Part of a small language model's weights: width 512.
Each number is 500 + 25 x the weight over its row's rms, rounded and kept within 0 to 999. Layers, rows and columns count from 0. Numbers have three digits each. The size before them is the row's rms in percent of the matrix's.

# layer 4 MLP up, 2048x512, rms 0.11, rows 333-404, columns 256-319
101:470488505477477495528510509488511508498512482533533507506513482520514486495533500483488475492510494493512518461465468495514505520514468453514494500545477511508481506473484526513469425522474524
099:528505551522500488458542488512539501489534514528535489518447518511546455443537519443489522542515499502525496496489529530511499564498447474545496492477529506497489505475514484454528477500510499
104:482534527502490499470533483440516451503553470454504459486506496477484503500550515494512507523484485528533491489479462487514560469505495477481499521482504474502552505468496523512506518496481449
101:498522470499497496529474493529499506513518499503481519506513509504469564433487486469512494500521509480508529505534505529515546485537510496488481457501485497487496475510458447443533448498495492
098:527503508497521461527480501466533509502502522472505498495491509486529497528469502505464506508489451486512486556490499540531483472493503537486532521521517505484498541533510459479514547479472512
097:532471529523487497553522515474477482501506503472511475529448490473461502472501540485492481516542533517500523472460491511507473513464545467509527523497550536481547483499452487484530458485502455
100:526472489498528519520454477548514495505484464513515469505533512505524529471531529462492523503509460470519518456456513496469442508457529511485522513468522517543494463500475512524500503481494526
097:520501530500486512483519516572491523500508520501487489554496459524533510435493491534514530468481481451529476509509491505499489537502490504514497504524507483516471513491521539490467445484489530
100:479531464512491524482521445501478475482518478485455530500516521506489511536511471448508464474523548524494504490462521497488524483497468486443479513470513523522498526495467500503471496475483491
097:504590491474519500493498513540489516478498452504492518502479499482562479460489453505478497543511443491499472512487515480503461477520507495572509463468528477479409464521507478515473510492457538
105:479509470511485505464546555448543501532499502574500507572502492514466487468523508552502516492485490494552472482497511532504452500467490498474495509495542524513542497493539488461498513544497551
102:474549522516519486477514481532524501511457507478494494497512554491481515484524484497500532515511561453472498482523496511505548496495504516485505497525482499544492549516530468492479474492485516
106:464500508487498489488488525477508502517511484500493495475503488511487479501457517489535503477465494476503468490494458489519495541508497527494476515499434469488477503509491519507538528466525534
101:467468526515499473508464494527499504548478441487479463488501514477490453525531486506526511502519463530490490482495496478515527465515441476478546492462544492537496498493432502536492483506519508
105:466519488504513474465498486508502510479428474529517507538506463474489506477498540505495515509512499440503550474495519483492515475500482539512514488488478525499478581490504519510482522466495476
096:508485481537468532525497502490486496513486466517478505491483529459458490548537460496513502506511518531504512498485524514483499539497501443496519484497486505486522496548529526544468495472504506
104:478435503503538476498526507521541554486443527470552522495512523464495491507470516539461495491522495485519494494475514498496448499517454495456500500505548465489503509474504545495497480519434489
096:476512513473483492472496508516520456515507548449477497529511489491469500540501519486469475508486529517521541447514524490489530504513477487500531504502504515524535506491487502459494476471483458
101:487452534493496514444509535527489522526505487509521502481507557519484535470535511532485468508467515470549506493509524542457488494516523455486476512482475520533499511482514522515505490500497535
097:469469501554485507463473549460505499519520482468493499498496492504486479502433490483496510468453510492493492519461507483505500467487487544486453504460533520506506476500528463516517529462533479
095:471510484521501477490506499525476480472510500520483552543501493537512503502506488508499521450490519524501461495447472502514530536543474534489512483514491531499527525479476491559497516493510500
092:534495529517496512493526578512514506518477466528497507508499469507517509482545499531505493486513507507544479527507475458534510476520537501529521489529513518516511469528488477458488474508496535
095:542464524516502522465500494492503514504468496505526495522511490483543448474500505512514475496484494523504523494523508536482474523494482493533491508460518493510545547483552519515511515513467495
107:484496486506526498484515506467488476459427523521487495478503467482463512484488501555475494525532477471476520469533508497511501468444523503518480499481491532524490536502506536532472516495508476
103:489509457478500554500531480558475506464509507487519527508515481488506510540478515495485488488466508492524468405546501494510479465485502471513486491467491485484514509524517461443478479521535463
099:492493553513451511503472494532444457449469482494502546495484502522486501483453501501484490514507455530493552503492536455482554477501461498445526492518516477506500485530519480466474444512541456
097:529522493492494494537499547520452511492461441557504482522499466482497506494525544504462532485492456508492490474476501517508521503487483468460512504496541487491506501511474499517496497522488476
096:504487539486468501544486494486478526470501496491509501513503462529517514509494480477448460487494478486505472443490468476474516471497505493499473531499455508490510492551498436523505520493556469
099:498462481514514524475498470578497493513498505493522527456495455522509499491488475499521484486519504486502485526491549515453475517511528526509474503509540497508517453482482460513509491447539518
096:533484517516526511498522482519506534514467486523486536496490500482482515498508499527455525511508523488471471505455498436487558465517441442500512495502530537462549524488491498467558570508457468
104:493507567485486471500463512496488511536518514501526487493482480523528464524448485503506473484506484461512513492518537514525569451501538482498477542515496425543509478509499536490500525508514452
101:463540500503466482514481512533505505495483505514465528502502488525502497521422507504479490514469503520489509487460550485520511461514545509544529494526521510502511474515509503471533487527483527
100:470553514468500516463506528562507461509486492540522484532489510493503534529475492492487497499482514510504495447513461471468493496487527482470525551510497480491507509516500490520486471511438439
101:483493514453491481499540498523484525500560490549516502546437489491518470493470509470496517539495466483516539503495505530492540564415510497513539544489471504506483514491510487490503459478507512
103:504439471493485479510512495519509520481524489502480519533476525522517455510465477514541507533545491516484525526492491533466471521546505516522516553467485496514509507495540508503490491498486500
104:520550512469497489527467456505509524498544448496509456502525508533512495523535509528513484528581487506511476413497506548483490492499497446500473530539480500486525482551521437515482491567471525
103:492514479566462487510513448471489498500519539483528527506501491505435527507481496483523498487482519520483483523541484480481509511517481523463535540514479470488511514497510493528470510467501524
100:488493458514505516428481492543502580528550518505520517478456488491508494519505476537491498513475465492482525493492502524483508490527480486470508518511510551473504475523505511478495515486517455
105:515544525475515492425533526499508496495498481471519450481544515496469518470490474487442503474523497505519461468527449540466505468507551496508491544546496486508512492505517470541504485520501433
098:515522503492487506467492538512550496475489480520567467515452472509506545527506490560455472481494480468490486513507500524530487509508504500514489523482540513496491455511524557555503464519500461
101:512500469499508524499535506519530554470500484484514486507506508503478458518460522512464512503455490508491546486469463508479483505511485559511513488499532562497497491532488503501477565435478535
103:513531481489495497475494495441494539518449541451535563481468497482506469506501517521561517516506497533528477478479504487485493492516492532459519499502493493543473508511456507505465523520516494
096:512516481495496494511489503509522474424513486551493509483496470514519519497497499503525486499529507490508470496507551500514490479508492509520467477556488501521522492496520517515437479492533516
102:519504494515492484489491506526512456479484527515505531468473513536531506477514513504443496478485490547481546463452541490478519513522492473479475477492533519516457501525502494489527526517488502
102:507499523446485546494530497491481518478523475519489520517484507483512470458539466506528542519512520485498487454505489484521516555526513529467474486474498542502460529520498521515498505501558465
104:479512480485495482524470490488528453454526537499498499481504552475539535490509516492498522512505473488490488535528533515514486524518501492490502520536509499559507478508498506510494548471519468
104:485507524495506462469506512480507495500545499496496490499519495460541481479473489530506478492493532490486481479481508437494493521498504495494472544507482530489519467483481459470478445522544499
103:486512501518502522450480535470473513543500516496517511523490454487487478476505458499486557522472501506461485497498506532479490540472502485487504501506460512443511465497493504524490485520501520
098:499528503491503517502473498490546516525471479515494543502507558521508480528483475523485542473484543481499500502494530489483521488475532514495450503454494490479488456507472501490556511498526475
100:508497526512484492512477539498517536463531492484506469504481531495451502503468460492497502483526478463484511495487570502476518505499518451486538478537497506466471486508507485486491494475479528
092:486501533524458558529502508528491512484556499488471483546534518426479520518518500500486494494514498548471529465508489466504471484474499468550487456480494500487503489475501447523507496505519517
100:505493506466518466502517497537503522481431469477512461502500459520552521490544494526479487543465529498454522444482496506483531505523487505474464510510482493509525450446495455508479510525523478
109:507474505455489478512470513464503520540515490526564482496474527528525476421476491500536477451445494500479492499485499498496549529503468515511526500507503488533504491515518494501481543527515548
098:425520511517544513501452487502531494477486513477486515516530482506510456504491508499531516444499508524520500454539498504485496508490528487497550473510554489474464475514484456502503456504519521
100:477496496531535495475488515502470543516511545518518502538524500499498497538477513478542530488486518434449517486523502511565496510501484464546532485503526502480512521496515512489492546532480489
105:503542522485472495487535520522472469480507512473529519468502457518536560528501477526467470514540518480506520508523492504472476523477528499494486532507484516511528508537507488513452485508537481
099:529528527518500496467526471519506492510477468493516492453515507504496491505504465453535461534518456537544515526523533509502507519508491527535548501461462507480479502506506494504487485504514507
105:520532532503425515485505479468552487518498502542509482511424514536498501497505506492479527512487492583499449482454496502535504517491495560486520486512504573529528515493476474494494514472546501
092:514490527516470545506516492478533447512527492511526484472494537460461483513504512521478468525514485497512470494482464479519512501525535474509507470470502482506489510496496538524496487494478500
099:499515535428507472543509488464511490497495535516498481545445524510483475506482488534518517474511507529494540515510462479481561472476488478573500526502498515517474529517456485489483549461493473
096:529501451507513506551496493521498513485489464507485544506480507499485482513487530507496483533528542463537518521466454550521566552487473533525535567546493489503475494510529514510489510499549496
097:484493504466508477512512491487482530538512519467441525513418505530494437548469479493477515466507525489494510453543465494524509501478479476507476528496481560533477483519489562477491493493496474
096:496482517477511514510455530532552506488515502480511510501513526516532523488511493507475494479509475471510516476524531487447494492505464489523524484536521476477465508499533509504500509534491503
092:487508503532487527526489480527449544499489533506519484507490487484442509509454526499478521500494481532555487508516525508517531519481526546530489498506487524524463492500461530476496505517496509
100:486509524531446507529535513475457493469515477492457494491502525540468532506469465496525472489563471446516475513489474478455527465503492485506487525506522499506519464447532488496471489488486465
101:499522514486503532523496435563505461504518483486526495478535473491529486488485541483448516466516536528497474520557524488536524513498546555505541481546474482490520544556474522518460465481496464
097:488478505492498540507544537517483504456463514528511533503502473520459470490500519531493490521514478486504504560502528510473489469497505507468488522504509486488498513505511498513540523500519464
102:503525434529489523556505490504530519491511483451472479495510520445532502474482487497493496508537470572515471486495498509463503521475499511508492510493539450499492478499488506492513560525547493
104:488522483506525506471545454553523519525505503486510532506467512481527494506508458532494533502505498477500466497489496520466491496479512484510490538524518495500548480555487476483498535486519476
099:495498508493565466477517493510508451457473513539497496532489470463502487562506483472487517502498505511470501529468487496480510491545566491498510522495450519507540577475514490531493488517503471
102:508508514487456508490509492531505538496458466502497503459521516507542493519504481511511528437538504503451491493525519466518502530519510522516475543529514498515480525489498549507559488515523505
101:539544511486492529479499521499505531507528486469452501558505559488469482484504532463523476470503521504504483464514517549499526527519512531561507533478463476476498471549481505508520546492449516
# layer 4 MLP down (transposed), 2048x512, rms 0.104, rows 333-403, columns 256-319
106:463537501519482516550542549503510521499480500496482483488480497522496471478534521521482499504515505477479523528500496547486481473482481489477521496505587498473491512467516490476474476492508503
100:517492497536496508492543483454502510531531513495541458517494492517520499451480495472489448517492471477514483502488497534537514541492480484550505463551535511459509509518444489485500490490455480
105:513532507520492458514504506500509507517562501481510495493467482481504502547483511510472494512475544499486450499494504536517532497456478536471482516527481487515565494518542499524452473505493463
099:528538526513479499487526497504517452530500490505479540506513513518533504490508516522467505442509519508504496525530523498516474526512510519493557498520476469523485458511480507468539506543511451
101:496486478516529514471514509509524491501476534484501474502466545515539544471523476454506510484471483499493529477527535483523498510539536499501471471541502478486486519510511490511534488520463510
098:569520438486529495456485512481471497546554513530531450464511467526531462519511488480466511523496509544529518528515485473492453505483500536508515567547474509484467524493497487481492504449474516
099:499489554538506550514515539483495484497481496473461482503509451478502482516471532461487543488498504520503439506480529484457503495472473470492462485531509517501519514546529485483476485492479503
102:530537501520504489482487548494490465492521489522503550494544453528492461479481533519493498534498494472528521474494482524508514468520486515495547501509503542499554478498488522451501493502506522
099:519416520463513524526527481502489532463510478482535498546489498494481500530480510500536503497527535487503514533497534496474514490519505512498549527503508506489470508510533492526500485466533483
099:488524529471492472488453488502527497514492517528465520508479494474531548464531513493501492527514512514498460507486511509497511472498481481513538468509485478495491516496469469514461517439490508
104:497518490505480486527461480470522443478491462488512463512483496483504508528463459531542499505479481495507508437454503472457559533505500485548483502472493474544489513499528459485499483475531544
103:500499486466500521526498487508482521512525548494474495477488514476496527490457506534505490483511530451532552514484520502496532515473498514485457484492513512499502497470518446478501525525478457
101:513450500495535463552478482489538499504450499518477532483505526510513502518502526505520500486522469504483464510542541465472502548510460467506529525472511514519465489499487492531504475506538511
103:511531506520513474521481494531494484507514490510544515486475513536511512533531524513539534483483477530525474513481491530525502476528468518481495480483489519479495533518472507529491502517541550
103:480495483544531476495484469526488514522462519505517507503496499512497510526477492511520483454473541438511471521500530499530500480461491496518529514501484564517451545471467518471499502491526539
098:517517491550458463486469447498480537487515547478498520433531446437491465490482500512495498523531522478437506477505492499543475489516494472450488526512501514482506488498482550510501492484484531
104:542505465512535519493462519485480543473489540477472472460524456468490477479475496502488513505511486529468491444486447520496490514501475492476474512542523537517506464468489516521495489487467491
098:484489502489452495495525480535488518442486504494496486498461544484537467497526489524547542499503517435532488473500511505463544562500486489490536484514506489502515510480508518482489503503478502
105:468473500509494464533538501525539551478503513500490492519499473485505508486494520491496461481478514528490505493497550479474524514483520506464450531508471471492534496510477519502493487476513506
097:480472466513473524483494495492534491499486522497488479496495530561478497495530544484467542528513512513516491536508474510510550468475502547539534497520518552499530477489441509439529544521526470
096:457500496478485483496458496513499490465494537480490478511486493540529515485516478504476554490516519529510548516526481486548476525459533489512500525484490462538559510520492513517510509529503512
091:540517473484534489478497476450508466402515479526491509512499534478497512521449510506521487441523466490533514525497447517511504530520473512494476505499491533504465472512528514463519496493463513
095:480518524524461503488529487517517519501461475508527447523545453539485468483554537514493477468510497524536501554549496481493507533500470481486488488517503474514524513520514506537525455494515512
098:515531405488557533513533489503493484456539542476534547476469511474477511497491517489500498524484517454508472489517462560454507463491509490478496477490505485515504505522451485517472497475508507
099:483527486490473515487488493521536486537533530480461491537507457480467524515465540540536488463457510496508482489508509502531469502505539524479493510501530510522500486529520476455516485537495458
102:484504501472496494496478473529508478494471483492495476474505488469462505459512480498492456524558488505475481479508441487497493501517506509468460525489471481487467537532530482493496504520513499
098:515514481472483482526521508501513494479501465478508472509513496441535512468490459496497504524459525508504520496512471457525502573536500503471500543461490546505491486508477503488463523440486497
097:527524505513506513535504499493518460442515473511483473526484509483495450534503493454482506528500507506489474515498481529480472472517459511496505507498497539529504493535458483529492535495523493
098:475503469505486491529495512511521499534499483474485499499503533512484521483473525509485464513480547495488472498500479557493487504515529511510482518491546508472520493529497484514512528460478529
099:492519487482489493503479482502501541569495483525510503469465493526553474480504486517486514463566484548495536477522513522504475479510530480510526506538487494538504519515515441513454481519486539
105:530518507439496496513459495519451520486477515529511520555504458509473484475498497488514529492501542478523480475499480511472501537422512502486499531463486535518489504490479497463464494465464538
098:513505515480480511472508470501463540502471523519503512538511515534467503484526480501490536466516481487503504474498551488535508514516484465506478501511484469513506447526518486501536484514538494
101:524530434506550495480540505506487498513527514507500487525495430553518513457495447512546495472496486471497505457492537503504458499524476511432533499484444432477538524468486494500502472511492509
099:513498492479516519509516511528472461488478488510524456519510480491491488502456525539486493467527483491530484503497510520482518533474485507507517504472482462526507480533481516498493481507487501
100:489528513507485494496499498493478493511530491440540518533514469530491512482528550488497517508540527514472516524482511531498496435524459515481495474471481503490530478492494515438502490449440517
103:499510470504521500546489485514482516493492509529514534499546479469524537487481519517542475482519488454434492467498517487516453506506461489545468505520479509486544531500459485512508490483478511
103:464478482555538539498493512447553476473521502519535455523527479491502510477499493527508489488486444527484529488469496502465531454525526474524520502495523504487456529439513466486465493486499484
100:559487485474512476501470480537503532478488482505514495518477471456488498538516539490455498517530487470521497473499450529489515500492511477485497542487521488483540502528460518524500514498486452
101:467505475450529489517512539520530537423491516457517498476522522519491529493476507485487477507510498479499509487533503517498471521518476485472495504475478465498520513511482510485491481482485497
103:448461456499448504513492518481480452518506485486523497500466512460522516527508480480497466517462495478512473462510456497490530488484495483485507494521439518519479478503523472511488495482492512
100:522501518487513486514519504485480485556500504506522494497486491516512466492506491503502519479499473515478568517502474512508536492497536485494468499497516495513482509505484527459471490501487467
104:505515494493483484521494488474487481491528476541461494501485508501515521506470519546531540507490464510527462514498479490477481475482470519463532483486503526500504526498525494501502527504498487
097:526478496470488454522484484479463486509474483448523513493508525503481466483476420514503464542490524484473493508483482498505518495456499508527489505471513482444506496474538512512531496498518511
103:494498549458498505530449534445474507527497524506536459494483517493530505508486468484561522520507471495519510490487463520505480498501476512519487497496483540455530499519511528497497546546501473
100:542483519486484538510517527530506497529496541473523501502498502497500522527495471475580500469515491445514492476494489453480485544521539478522470462508484546551507489510514488481532503544515493
099:528479503504525516497489502534500495479512533455483470484547540510510475514495493487483499486487452458487458467536511500500524487494503534470482435546543473536508481521465483469490501498521509
101:493500493495510478489518498487495487513518487456489463548462463497488465506553505509515491473521534513523472485505492443541500506494486500521506522483520485466450493477470462431544506503516518
104:474489504483495437509519515475515508451494555492479512468499464510530505539507484526452506480489441496507505501507525489494540513525494505549481513467477522493503524500479490523519504496523485
099:493545524484471502479519518498516503498517443506489518462507514486477475547519499524465517500489536464529485538515450478500519482457477473553514513469476511465487511533469490498470496491529533
099:445536511493500487538487507511500546525454526465439457472503494534528471458510475459492499483450508466492536487491512505517485540511518497553500525488464559512494436511516510471522500477487502
100:520468546497512516464488517519484515470480511501462488533531507447456455501508516476487535481475537482495506551505476505483487478456470491490524467495491504483482484446455496480502503522513492
102:493510524488533496471527501511501483490444456527497451436494504506524507517549477486490493489476496455501522487541470527503544544509515506505493496512521473487479525481479490486493503520518516
103:519537543444536496495504540496508523523502435536527492497493519444485472440507509489522527511459468495445534503509475515513527483496510476487478534437501493488523494497551460463500493513526460
100:456468492485459534516495526506474484517495511481486522485522532524507520523506499526509459511511489512505518538482523473482510504533481510473506518481525481478500496491442472527501484553544482
100:470487494515502535565494458482498485516488504473477505501515524459510527492434532484505534478494512470505519470521522502486496500481493464485531496521488504512519506535524538477493495497487471
103:501546534466457477479473505519489484506531496543478462514505514448507532468497486526513498551473531508509519447510503453504510537512488528558504538505498489489493507521504482508499514494514510
100:506500562454505518504505472469460520517532499505528476499466512522532502513444513483527513477507498514521538489502516486490498512508518490477480460460485512503483482513442498486484507503452481
104:505516472505511536516505485504487490442571484500523499481475518528505475487484501495493495530485548503500454480515516513534525545517523525509504503523537482504476504516523487506489509529529526
098:531462484527517515519518507509500487493507505496492511501485494500472451504463544522489488495525472482516497489478522541473513543495546517470553491486484486553502544499471524530523524481471479
102:482509533510484504563491481444522538526489535513492498516464491517532480452494526515476537502542508480502495497524488497499517506451531527524441540541494536542465524475516522503497511512520505
097:509513480465490509572525492543499574521536494432491530508523524539473465454495502477517482498473483465508515496475502482524502492494492496490484484495508509491489501476568502506507529523490500
096:503471498489554496483504523489531486501500488487519527490523502517516475506532469485453479515477505492531491484519504513509462519502507523512499549535511510485512474529473501516463505506499452
093:511463484469559499502503543505479526482506498498496504475499498520534496499501512430478466503521493479513451517523470492514469479499499501529492533513511515469539467497493486517466519454504501
097:486514489544513487481505476538483484421515464498489503504530522506491471489467505437511536523508529442459536513485486474488522524516513471459512480511529509490503518499495451565519514500504496
102:515507479466542487540524504472461479538469507495443522527491481485496507529517504499519489500497496464513487527484479508517536469472545487466492495518526494535530495489513542490460462470521477
098:467480537503505468484480484522485514488467485547494514516513474488468527445534495475463478484488487495537573491471509472501521480486489500521495471536479498502466478474535485522494461530524510
099:454454502505523494499500486520484517449512528466503553499504472516498512510465499516515510475508521455504458521496493560516484472483520510537493500464517509517498507517490469526518496494487478
098:493453515487519501481452529516452490528512475476539493489450501480482527498537523478497457562498420486471488498533524508515516446485527527480453473520534507529543526487524534517470527496501527
102:527514482503464542475463495504496473514505470494476526530470521512500478530494436466507472512475521465520513528481495478518486519500511510512469520446515477499476502496549532449509508473495480
099:486536503495477493476516489448470493506516486482485539473488487527537510494508448426544481460532462516476507494487516496500467484471519463520493484450493493479487527479523478476471487488546475
101:467503517514487493471470526492529528504484492498467545501462558451495512529532476497512495487498525498527501486530459456488460507477490471540493565505501520507483506517525482482520496465501474
# layer 4 MLP gate, 2048x512, rms 0.108, rows 334-404, columns 256-319
100:450518498438491477474499455494514486469549491500493487487484482505522493489483522501481513471512494532514478514432465565470487530465532457506534459499518529492518500509533519508516517501485514
103:522475528468478489483478485481494480543493497472526459521508559554502470544496523497494491512531519471488492522474505491547437484524527494519497514491530490510499516518507518473523514516512523
101:528520559523431522460496489524471535545516507492471553517540495496476508536507520515486482476485535493569478511459533447510474480495504478522567524504532515440515479454473475469483516481557532
102:509550510540542510513499502468477515508509511510486539499489541449521473530485490459482519537515496492470467480533495480519516531519510494504505493493534500474512467479455476508472520522515447
099:510464512533509512467542529497487541494477539513510529468528513475506477465487459490502515510481516491511509506473448485491448448465522519528517535484491499497487526527534539553512501508511510
101:498524477477565461447524456526497502493494537541492495461526523508482506490496513517476512497472505494534526468524523483521485515526477502519503497498518493483483522527507558450510505488477497
099:491522485529508504448486473510471509493508492505507499527543483529513462532508543526461481495514513497484521522491515542522509520519486498530463514490518537470470489486485510460469493530491465
098:524499495532451492487467516506516534482492510496450556514499516478526498527471487528513500498492486513494504490502476493496538462469543523506486504476521501517517537490510507474501485500531520
098:515469504471461519517484529482498517465477541481515480522498479514490475514494539518488506498499523500507493461523506525496480481525520508520452479457505530539505498535483518483500491520508484
106:486532504502443513504514519503498466474496432484493470475488460480493492551501516495489501485505473449489513514519487531506507437470516482491499484498478464519468553544507573473519480521492504
103:522522543522504501498505483490531493522475499522480515518538498499430527478506481475517469521468501474492505458520513513518515487553500508517478528545524543482515488472519497461513493524498484
104:485509520486456516489539511513460503512493494480472502525527532551477448537520461506512502516542501524498523557514535492548485484469518503502461494520490514461514519496531504511502476500511503
103:523520535471491517503524480467524497500502514494475498485551485469521523515470475510491528514510526470489537514491504506479500494469520502499505499533458513528504463507495477455513505493502453
103:523525482504449501470510488481447439471545482500486503498487538522529506480501534500481475498492537492461482528442471496449503515499508512525535482458513490493482486508508484518482519535511535
097:513515520502500519438486526530525535499503522541479515533487544556479479450464481536544515477507479506496503519460529497524510452455542516501545489503506484538489485475538564512505543508495480
102:460488470499465517530485497489443457472506537502526536553480501539497464458499503492538514502491504476471480501520514480519500463522534520515495499471525472509491468493557497479505467464482501
095:527465466457475470497511494471513449450507414520465540523517493523504512476472496453492508519533479487519492447493483532530493520478534503507516508513525521491478534503528499529480506538486462
103:508527502487473497454456505497493508545490527503518475518479553472482501535480452486464532471473526519484533560493527545488511566532560477485479478499432528521522516503552508507529489525496511
096:528538472502509489511508481525485513488502559507517486515482496496478477507439515488461525512522481483528519475484512472509512498453557469485529450531504549494497472480476478498500499532515485
099:461466511490529495527509507490471515460476479484489509482504463497532492491501479459486487545492508497491504414492481519519504522506479523514500494501476493478503511506522467499502536505504494
094:493486505511493434524503539537506499457477467452502510520497457478514500492519486490481524457518542501484491483524519444531543431494559521532486466467495513453494539529489466486481461505522495
094:485453491540486539455501516525504568514529540475482528529504505509525514524480540500553490453492527480495501515518551507499502576491490487502510514505540496504506507506521533433507484457461489
099:458490528495462515510531502482484515490513521483531456546486491482440535471496495554491489524521524507513544481471541477489469494487479494476523506504481489482534482502530535506530505478482527
099:529451474500528453494532496539511514494532488498513490490519496523517480525494465493477518504447469504465497496495536518554502474499472474481524469524480487471503496529464480473467476510497484
098:521480471459460522512510529514514508540536483517489468466519526489507499482566505522507500506526508492512494518514476520514462493511493520493493465475529481508505482491477525505485523525458532
100:519503481528548513533496450527486481509525531484509493534532493495537539486503483540503519476517519492475480468478459492494489533550511527474514471497517492489532527513493499502468525462504471
100:489519481490474520506493551523490516456502488460527480505508486528456528556500502532484467440517536484485517462492486535485541456483509480480508504471494470515501473529499510485503510534465441
099:515492497507527482523527511477512495500506489471482508523504467481508490514500527512524492498520556527470536493502529509476440520500475506462481476534509524489476507521478505532516471488477528
098:509498484506470514516496522516491492484507443468488492491494518510528510491482509480509465527489503499499518513502535485487492490463479463523452503480426479524497472484524495515483497503509499
099:453518506512498514474519486479462502544511504505496498487505460496516522515493506464517484492501524488528545540492545454536538471494527489506452529445515475491540526512504541502514487520543483
103:502535517495484474500493486468483504495501503497512521527486469517551542494477559515494522487500488455457500494542482553516481581491461476506510520490508501505476468505520540509511511523508503
097:501508518535467484482508511481507522512488486470480456476484435510510487486539514482512509543493512479514518520490478509516457501470475459491494540529498502512500514513504492467504522490539499
103:498523514516470493473478532495487528512531498495522507521543449488470537466492538484502526502523464490507533400492518519474502511528491499519513507453469544502496496491491559469488529485525507
101:485523509516471470506514448540535509492484458515543528520489473533471463510516476499485501491451487474494514523529535533475521497434483503529503478495480522501480534497540505496530529496538490
100:507485525493485497491545513532481499501475496539493500540519483427483516531461472521509499447483463498526484521514491500499493485485495498510496439520489487481473495508491526512491480496495491
098:527483485530471487523496522491527490510503505490472474522485507481482507539501528470500526437530521522486492472459483501508510499514475547453499560499502525514540529511536538474497507504467460
100:482457504523493531481492480513510478546537519509504496463469513486475445472528505502493470497487484505496511524446562531462514481511539512525515435513512516491479476479474468509497555468497471
104:483501493483449471488443499501473458548478500514489465481504496497516454477512488541512512503483488526562510546530483515536488496507472506532499499520507541498463495491549487484513550467532511
100:437494435553506536515556500443537464515496482488500497500491499514516490517472499498499507498464499517460495479510528494497497514488551534471507490490546526504518506485506480529436491537547520
101:447467499529527500474503508482525505530506498561498516526498484487501486500520510500502576513457454496529511505563497500502501511512492490477497507534521509477543490497514522526514523452484507
104:463482501548474471530533517552477477464505492518519510534519494542482527442520495475488448540494509467484462517513482495519467507467519507469480476482505461453529514511489489519496482470504495
097:520528475503475527536506498517498493502502507567535483553533529509499490513467453487539508508485518465496489491488497514507450510491475517422512517489529489523494513501534491523560510517494506
101:492467506488542500534490515511469484490489512526479468468517455514505474537497507532496502553497500509495519511494461474502520507487461512480505487527504472485499498519512493509521546513459461
103:505530506520537559518494491512463541477511473543470486535465466527485475520502489431530495528506460468469472514485544484494452505491534445510479498478521483457496473538524482511494493505474491
107:486488462494435500519501493515442464502468526482521519448512505517494471466483511533507517486512501510502497496520509479470493448507507470515504501484497446469513498507520447486488517467482522
103:464477513458512551511473494517521546506500523491510524480521525466477497509479511545531525501457547469483500489477494473505478566471458510480540476532493517503477465484546450495466481496520524
102:500489451438485507499485521485506493500456491537499518491528536498525504522440506471501462511527525535464467540497540520497495509537469510506509505492497532546532510487490492469503503454502513
103:505502477479467528457521517508499525449496509484484499523524513466535509484505542443482514482504491488438463489495493551532534522472530507507514495497503526477494473476474522507465478500511504
103:478512521506474493451476487455516523511514500489499501494504504468548516467476424511536482464513492485495480535516542506526500479463546489497522514537457501462492466484498501483481484506499568
099:486504492491484509498545514524519502514512517459518503486511520501506486464465519480523514524499501490546503490507511507502527484515513560467515514529524539511470458523506480484447497496522513
102:492524474508508533492530523504474454512537505487512540507520489521511510523528549485530506503509542504526459479550514465512508531478523515508517499521526488508468448533519472509470493482471499
103:492486539447491463456503491507519520444514523484548513460475470459476476447523520497523517480460504490539532530481516498481523468509545489447479484534438512510527470489533510467469488502466501
099:498522462482467503495540526498526550488519512477514476504498543504471507484508463482487489460460503560486535543533554516530473505527525502512503518533474513504514507509537497472506478494477473
099:523480523488489499524491481499465498486506496542499514491493490533508442462485493542482541481491494498547516522447547530497464485500512502430475482509469483475472493497471499493484490448532544
104:486492500490506525518487496537505528541534470498490519539510502510474457498501501510511543513536524504456541528506517534523514493522480538525479457479506498480491511501466495520505490505527525
097:469510494508532509469506532531468503486494539474485506545499515536549545453526511496492467499449481490580498515500459472510500460499497467494489509552506519532519495485491470496498532499526452
102:499516537541501500526473540522470485552525499488496486525473519456481476497534478478493498493524506477515478497526521536533505503530482459493545527509453473508483494480522457466539481511458518
094:498449496455520532500527505451514486511511436503469498492505461528516496508505490537487479486465520460539533530503492486487547494503480460475517534493515546453534496463521552498494521484475509
098:519514470489528485508504503490529557476529476521473509484490501467491502511476502503540525442498486488490492524463554518532484531524537527473539473483462514538490479533465472501518526535505501
096:510483482539490519506505462538490481534514521521503551487438547536480495513494551512489480539528510484487535554501468480526502503517506454551524463517501504512497461485515539485526434481520459
097:518523512481528498470562480495502501456536529503549479529507507503510509511446461490501469489502539483495509526469539484477527467450493513475486534503508492454465485519491464528525489557556478
093:544521536441536521491508508544495540488495488525537520493517483464505512502498455533490479499507488529454468495520488500523466515491493556498469476564476491514456509495510490517539564483492536
094:487523505504429502497514507478472567466478543459485488527538498528481469480497534468490482504502498480555472509493507500486528465485458521507492492500516530527454481508480493459494491478516502
105:500522554487504519500490504498480505538482492537487527505554508472497488500497500527483477416480493515475509499510511492507514505507557530507518505518535500543490488502508525462498488505511489
102:512482496470470496446516482513450520478481501525489495494503493495501501495536530473498464528483526471537502456489481498512488570507521532485505465493468515533505476506433512467456536505518520
098:466551523486522484502512486500525484509537510489508526517510514500501493468548481514494483520520516472502454506499494524473522520515471497454440518473480475505498490484498516508489535511515444
101:470478482470527518581494474459548550536523511533452557475489497516508529468472503517507515464493484483520513498465513488501538490479481536521468503508506446472447476553487493501516509512532483
105:471554543499512506528485489480492514466529515478527517510486496514514492521474524519452497470489509507508497508518503525491504549498495462487518521525468534512443498529498500498490486483503515
102:513485510480498494479474475504509561519475527474467499500509516466475518490532470504537462494509481517495456523530496505490488455492532538487497526509516525519507492501502513504492500479491488
099:548526494521570512526473496516519493510531499500502478477501489506483507507479512455497524527501512483538495512522471560475486488500521484499499479514495522476448495489554488486490518490468505
100:502490492464505480510477533498514467480506549507498488489499466515488455483523494523484526519501487426512534512467525527533518511480517509506509513508493478512482554527499511495484520518516494